From a checkpoint of a small transformer trained on Wikipedia.
Size: width 128, 4.05M parameters.
Architecture: RMSNorm after each block, rotary positions, no biases in attention or MLP, tied embeddings, normalized queries and keys.
Each number is 500 + 50 x the weight over its row's rms, rounded and kept within 0 to 999. Layers, rows and columns count from 0. Numbers have three digits each. The size before them is the row's rms in percent of the matrix's.

# layer 8 MLP gate, 768x128, rms 0.167, rows 687-737, columns 0-127
100:503451414508461535469472494536474476450479425493573511474519503524552434463523460605531464435454511562480498459509556548435445429531469443540438627497462460578464506410591543575487482477396507528485522494491472600473555447494487549374556490505365566475392512407487493512447475467504578463517563576552528503454515498524467560515482520492585449428599424439514452494500514477512499559480
101:442544564555430478519469471517478451555481577517434544477570479417531450490442567416459547544572513538448497559475478458559516509510494545475601481421491486466594544516446584500445440440602498511499522503459420491559506541511462587483472460422455510418536513574475545472442499491478502442572438519459490442564569509515575531486398562378431539533538439467579552559450526493560422558538
100:455496574489494512409490420373499576513536451538492495546561562491563502406560530427541475482496453518534478545456592400550522475465562448517481475436395466488428446446512516499522461495454457535546424481482506485471482316573562523480487470505438521575454526416532565621474454544500534556504450599557460393482523414468476500475502444497446512529523510473526511479546478527512443468527
098:460448474430434562478563416409552413451520547507531671487579495445538482495683543441504436517463487498525453420558503541499515437524526535536517514514509526555486441457533488632523497432508423448482427485398570482516498439459507494546478452431526532564458476569545554513528475502554513436527455572561496488514527529522393533501495464444476472520525509499523396531495485459527528501452
102:448518500486466540481424489553449501366488432524522559479468543462461530622472519562454561515526482582392520555385367495461536575566480469494473453538505475432456480551527474565476411536461496553492439431536484559452519454551555517448476560540408568514559581483470509525522515520516533474555517383531442430525567508463473385543480478520444498585568539449528545446519515484461505453483
102:529475560502550433488505464517448505518509515531495473511561540402475462482386553472489393511529572492514443499442527552491524510475488448438591558560512490458577394510612500480507422460452582534581421519474468532541525465509522511568491325467535533487490551528452473499523482516493645451574483563590493531487537557553557524501580429495497517485462569419464525458620490540495489523494
100:495496450503555440497469489494547435618568479488499415504476484463535573434585453562479476540449503474427493574504468456470464487554471562555514550516480567575454541486512484349456446584477468513503491530613475540514498400483549538474536582492546571456458472459460515524489443555599553518612411503472523441498466545499438504433467567542463503582544488438481448384488479572504460490415
103:467484425510537504527509539592513506490557492538481450500482490409506446440493528527606491621588640484508537478451484540511499459505466515528546550442490484568534490486524424478497406499490511415522467515446453386537526509524487488535537531424439533484465529555530448406568531542452509438485574479496526682483522436471404488476534501505402432451554455532452481448569511495399534543558
099:485512549513542485486503487530425533506505501482471525524540560504437464578437477588554512494473508432530449548433411595626549434441542444528474562567447551585480469510500584519485400551509589562486495477538519482502442513472472512518475474523530447544510542548553457514507514376482608553610415508415510443408549472372551466498432474559531533483564509480519561528509440501435430513455
100:597459512472438464483502460452509497571564515495547526460506529518523573509487566494464468490453443562539403482421406463435470558528519510489559513561496416594482532538557599473433521499529490524526489431505476534475523535475638479559491481514418509528584609523540525469571588435524440513529543544444424618494459473456581478541558549570484500492449466488515445483612446604494422504469
105:610601506421437530445534558543661512533534495517446465478507518527476477465531482503455498500546457582573486491508479574466612536503512444475422402498523505499486504534491415586441433527444529557560514450528476481470404457530477443428492535518445502482396467551500490540484568522505605422558464536603473459519565473449363582534518472515498499471522475505485582511516512447536479572500
101:529491503524434542535565565524506488486431567546536422503501497551556421446522508523623503452553426402465522475569464485454536535601553519510453499546494554448483505602525526552561468549573531459450370477542519524535434422444491521501438493574497469459534561551539572481561462496629535479480569519531540499498515463585506510583467470482521509450520491572609517473640519598512501496502
099:562572508532546509461443472543543381414489540547486500575511445413526472543398553450605498490472522403464520566482451565405493521590537507455473484523428482511532449557434517445515514504568506586512548604492469473477477466478526564567497498422445460601513550548549496458436430508581581447444486508537435501464404476490493427549560439573513564524449520479554560531533470454462487454528
100:442601416461548427486518541417509585501492559395532521494552459462523562512487486484479570514440525419481430435554473429559552474381454476414502487524361510543504438457445505558499589421375526453536533461579558554540483556560507565477393477489574464464451519478548486498457457470463483571477484462466484429478476471537472509488465431516526483463461527432476440445535496532416487461468
097:497444514467523563536445473515529420398519513497508527495560489469469490488518561466516506479550520546488637544645534525494478517512440577514552493544480465501660379551435529495562488567487535395548537445571464471517498534522592513527516407538422463516476526389552539486513494550557466441528458486517502591553576422531437550451456535520430534513540467413524483477561505461466477528437
102:538507590554538571446512419593440508444511591597466494475547493456457542526569558441502525494479519468527555428514367556510487444472486486429511508430589540535459403471428499433567466478482512484474472491537441448538426437517433485446521575485508487532546453533418524524488513479459348557466551534484407555416503527544490431515417468469457503531534478432498479550547515534472456425412
097:474458546447497525424458514511488511594479526587569471537587499488498601550564401485519532544527466425535585485516426493540512407530577560535505541469545520463587357467452520578509395509510528511504553503507455515561475485413524456479510512509566450458480485569555530449377506574559440512475566528465515547462589457501556506538424460498445592541524586541443431478522489501517506567446
102:539566485526552514493454515613518537451575492457595507413616435532574513523463483494519518516486520460474429486533440458504566409537434475556529482504462573466510493495453445500477588448436557552514514527512510370505414491431496495500531480400479484475505548494522539492424507543604482566534510567453389467533499551439552477470522536589425411493564474458449518559481492525511432469641
105:515449498483380552480477469426432437491426561425475526428462568496478497507516510450519495576547427423579515563493517516483551558476540453512514491404459495458497513460514472576411475458550462507423542467495452454519515574512516509566556477485483524479456418493488549477541583471449495522568527440442427553470524564572446498575533495524415585503558453566484351626510528466430445585517
095:450575559528436526561563568461567438460555491493447454469503516551501503498449495442451513461511502653444429503478494545572507503527438522382490506446442489487528613504546440498581504509532456524507488474519447477523515496477566459495403539481515563596525412532513578470524534482450501547467450509554563393537531545457502452517507410496488485362533549563498398461574525470402446554458
097:535490552482486494471406501514493509571432475449570461552579517468487521489447606520602508563518542393493477517501432420427591508585466536455482460526485499398620503514493470519480438575560597554407522491474413512528546560437485409545459508515442542434392441539490471502483477532458423508508478431531581539491617512551532508507528471495421490502504397526534525505474474502466494565557
102:417460499431497454513476504486445429513479462524417385465504509555593507434585414533553518579440508454437517545567511529496444526557536540645496475508510491533475492525497407443549460416566532529534457527440507468543573528505425518557446432476452507526493477480407487516473478557596477503543460601541435495397516588399446483610520532484528580523445502550485522498498462475482444467545
105:453438457537480550458469386550466453499528560490518536480515479432446437421532475458501472534503574469464504459453579510532404554578431430530568538502441532469475427601617547502473582511468523537493510403554502444441511539535498546504464520419511500552477508459589508459431474571513484572504490502510513497482499491429468415476382433511621621436471431491501583543499443436456492484524
102:467597528492427493458474520443532513517490508415467597489599558480479433555532542463559507573635440494532490499527493534527481525506516452498562504470455428473388550517423526543465540486428594513384575504569468432552441399591477446555423521476466519445530558465603559529486547569558487443454500442560504544508536425500510508437572487507521455440459517464523452486442573492562471485523
104:521450534482447393453491487500528527497510513555516389461462548486519422400456584416548685427461505557504553442461480530470505539501541538494483575503460545504466539485486468460506435518458467559501458574508533493464526581483446473486474564478551538506572524545468549452545510590420378532498523561475491600394470533519443506504574563528484483483448560543513548481575449449402507504426
101:519569519528469488600451416541571439496496509509512507477514435480514496435538540466535488421540462563472498456516490649505498465419422415564529493469544478580511503528598497475540549430542523563552499463445409556518526445445439614371514463427578501450508522504429553486511563483512569530495520518495442469473481510512500565382489421519529540508472434435568487444438409450536462447460
096:504438490483472480568570571565436568543417556602529422480457521508551455472483497497526543491472465527509567471451536458513505523536450485503512500419533517509525473511538524546506524607447452544497537596516491417517538623512506558500475473468486548471501554403519586412539595533557478526407550543502483452585495481424469433537480495392606499451508472508491607619572530518407509541443
098:453550495447501448472494556485595464547512568507561536496512464486504529600550508553602464577535434536502540458525432474452524501579436502557569540520498501505564517585441537562500401424660494476426551503530557437551498569445543531537465485509527509494481580437479451460517514455458458449464488538464531541493588513495440571528461437530481584450611477468470611430564468416557500464479
102:461504402472574570520473544543565449493493501467456521462440458596488533493568469550599507545590487525464538573465436630580495515520458490483542504534469465491471458433479446577447575530497583485530550517455510561552485450596543479468483508507487495426416538460445571520533589489530623417505489424613450486471462477512486446515605566520571466458462475515506562415497466495487509423552
093:516482463453505502536496557570541508578588494499564532617489516589539526524462484508613472527583493431421430528458454413505569543541545484444566557537500462472521496502528397461567530474464454540515487452532450566484586462514501564502559512496534431558588446479480533572503394493486516535478596417470525432401496525464533501553517508427562512484501661500583457459499494569477503481542
099:491431505577451528510458458552495492472558488537494424409540431480583463534515533482523483473529522621520454424494481511517500417495453484491531496519434506486531466420485615481465439519451574514410383465578551544538394406564605511511439466552462463439554499556530527474512510574573530485488518438440473531419541559430551451413450487564463441626506533521524438491547540493543513500487
099:528532507598545521509526515438501565477441501484563529581471489503466528450518460568475526461455529477579447481465441513441568559487492456516469467470400517438571457390523545496523552591578439542537553448533422519518574493485535513510470497592480453444477463411460534505449517536476525415484537465576559452555435415380622551494427432378573532430478533523550532511433461467508518515486
095:487554544491476528442518543483428562465572529501511589525533465487395456492545410454491506488559474533533429457539530493545494526543484530513569511454558462530400528499479518450490520507569435466498490417421495513569566479525461434400436461523567522554575508493518520535411521530524399441493647486572568510351488488462484508482510416526494573442531396445495449576590524529532479454452
105:469524441422527467560477554528513494484547470531581601552506532459468533411561463536558532490440423450544469561503515538588529535455525458522381504522490477499475465558473536482423574472448568428412471416478512561516492554513528430479489513486546480568483539467504555492524601591501517541548477546560487536618532599558495532468480523456357570430585561524530507491464576406495462531504
096:501546530483578469555398487566525510539455519412453399473563587408528543548440622475578536445528492519532561480486539579475473527542540496515484501460435505532581468543468512457390476535546494604479524465513517489534436504368536569528544450514497481518453581501481543542506497533448506544472456581523471487438405482482483528508498480450423442455545513463618433534560438450582432546554
099:503559406443457540473413536541460461483544494506425500489473489396595508588480554550355514603450545507459468432462480543461475492585432494530537489516543507531525524561463422554517565600416499495527448466532328467510514550504533475463542466487529496482467507501461424498498519551540492498515481407453447495466540428502558572458546543445510548513462523584518475495470466502476488564351
101:447501514536589477524498493449516539586524491481449567502623537521455566497488437429525514533520514431523568533459434514456508561508446502474472461469561515519518441532485579375416505512542657543451546482470459466538492528499482550517498535459559568427503426440463589558441589490493525455512558511514489618599516451512469384569562472499479463465492555487460489481609517559517489586445
107:548488488408483461481449495486476475326561579551475459493482542557474480522491543495472495541498439503482570557505484523430551621430526509445454503537589472460462523503441460456520519515486465539463465470459521412562470533460432485607430496549416493587559496484482524512400439603561474555532468550455453434512496604419428440452479545538498499489632472550411535492472527484466502510468
102:458526435501399449484528532477394466508490564433503527563562467471451542489435430483455483492554513493590536537451547495453457494582384441481540547448451480544458569560481480563490550541508534520530499409560488497520433562569562559512494510469538496448391406492613521553424458533542435425582514579582504530546424552505462511531517577486525450493443488483427449489541502433555502557585
100:481522492521494452485427558500454559545472503534490521493549548523465489493489395617456594551433542509526508448452473527562564474555544561565477461356398475439482547448554495529494453572537451513590500481480462520446503560500527547451493498541492464461505604477450515527481560438527465541413486436459456458546573464413479543488414503487479509382529676515532482475478530551507513579553
103:545586469443444477454551409449494549460494493476403508573552467482547542488501494471515527494481535508462532510463490538562475610480520455546367471535472497498461519408624482495417425480491517528528442487479520459476621447568511392484517469489450482437514443519558577517509564445534545517592519460458496527459449536447515503478580557570593543525553506484530494609516483605481628453523
099:497541522507489487481400452610437574455463440540558564517557476491549505505483457465505532435535460450496498497447545438524484448580505563390476581605556544492514487438569449460535505422449570481619619399435551552430531454526590437515504542534421496509469496471453516519466584539445445473452444432429441463514562551464434525533504568477478415504516496485439519480561510519555498517458
105:458620510438541539464462505593454540475489391426559547484518542479493563517510568524475588599529529504582521508465476472423429499414505476510545479509594462568453562453554512394494476450536520519413473479461477483530539514558382518433495506572574505454523458434582585452439464501491497417491469423513593451412505446440438534439491544447530503464518576495425495473488474522555481507551
094:403546511500504444536563454559464466481462517414538536493599595467475462466439482472477423484525474443454401436426380523571543558538483519480516503540488502533483601529502550518485610469601532548538470534461567552372426507535520456532618488478519446513538517549497497503634524520396423464528529537528444514476546490546434464482493462446519514504536506429517571518531491559577523550518
100:454529527425536450536417543421540458528582412472455454582442488556555555514603371491583489504562406526462448554479486481523496583501595497560417470511522622541579517472488545448475524474588520465524491478502481431448529493467528541456521539515568506488435571504475559519513504516564431490432522453569561415539580494476480479412492512461553479455488568489457579536396510537494445487522
097:506538574572534507449521530547507429483506516472576556449503576515465316483524440488522481458482528490480525502577435438503431459500427531488487478582501549512470476517599482511420459448375490510518476551515510426450573518423489533540524473519525508475475459478417423500649557480547495423412542425587556514563527515484529508520444559554521420558493453564502396539514547459518528518544
095:584532478454487501466420440544476508515528406449587465469558498531489514554521444414543543486573394532521572507485378582492496594547526562510550491522527470539434482513515485515406527488499425471474593599477525450451481552507485460458508553385444476515570469558430420448528551507535551512492490497456444522439587509451468430469467486571459480585504577527615496496559463504474393512523
100:512500532511494470473497563511566541458419511491564530594484486532446459549513543406525517471404579449416501466465405463457507555366565478528547496527524503532542482562547529441501443470495444462598510548439448541499538472446579540632474456441537520602482537546492528407504453468425516445535449532481418475538463525561432553451537464537574495580509453511423463563414464490497470585470
090:483508475437407492512468505456519545510511501519531487549387433666578447441552540472520503526487533432528463523549508489440459480502539440558486464561561417687372478507581457539503443493559428450495432493479519568460459488583556516567547477573462509495465490506529496566519485471551426448522493488517500506454528500435518489579440511537449548532602548504475479500465449593511476539567
095:526541428516466471438438446516461475524481500554446399545482605535480469499560489390463582456501489516539475560572485528492587481348457526526477442427488474552526535555461494512470468526502364522502595505463476512487513378514460445528552448498522555462487558521566506413493449567477533504478551515482547453566585389489521496443452480506480595439457587507484482532530603532505518579452
104:625564490481456511457482480431427413494579532550496569508481524446535515500527417489490503503494406480533498545533410586523417465426424539427506473495463529484440511536527496443432534523425539529447487601442493460495565621433379413562481501478635493524501502586481538574496535538549496505480511461547463471404522552550490461432567573494497521489477555489502485583462515493439558518547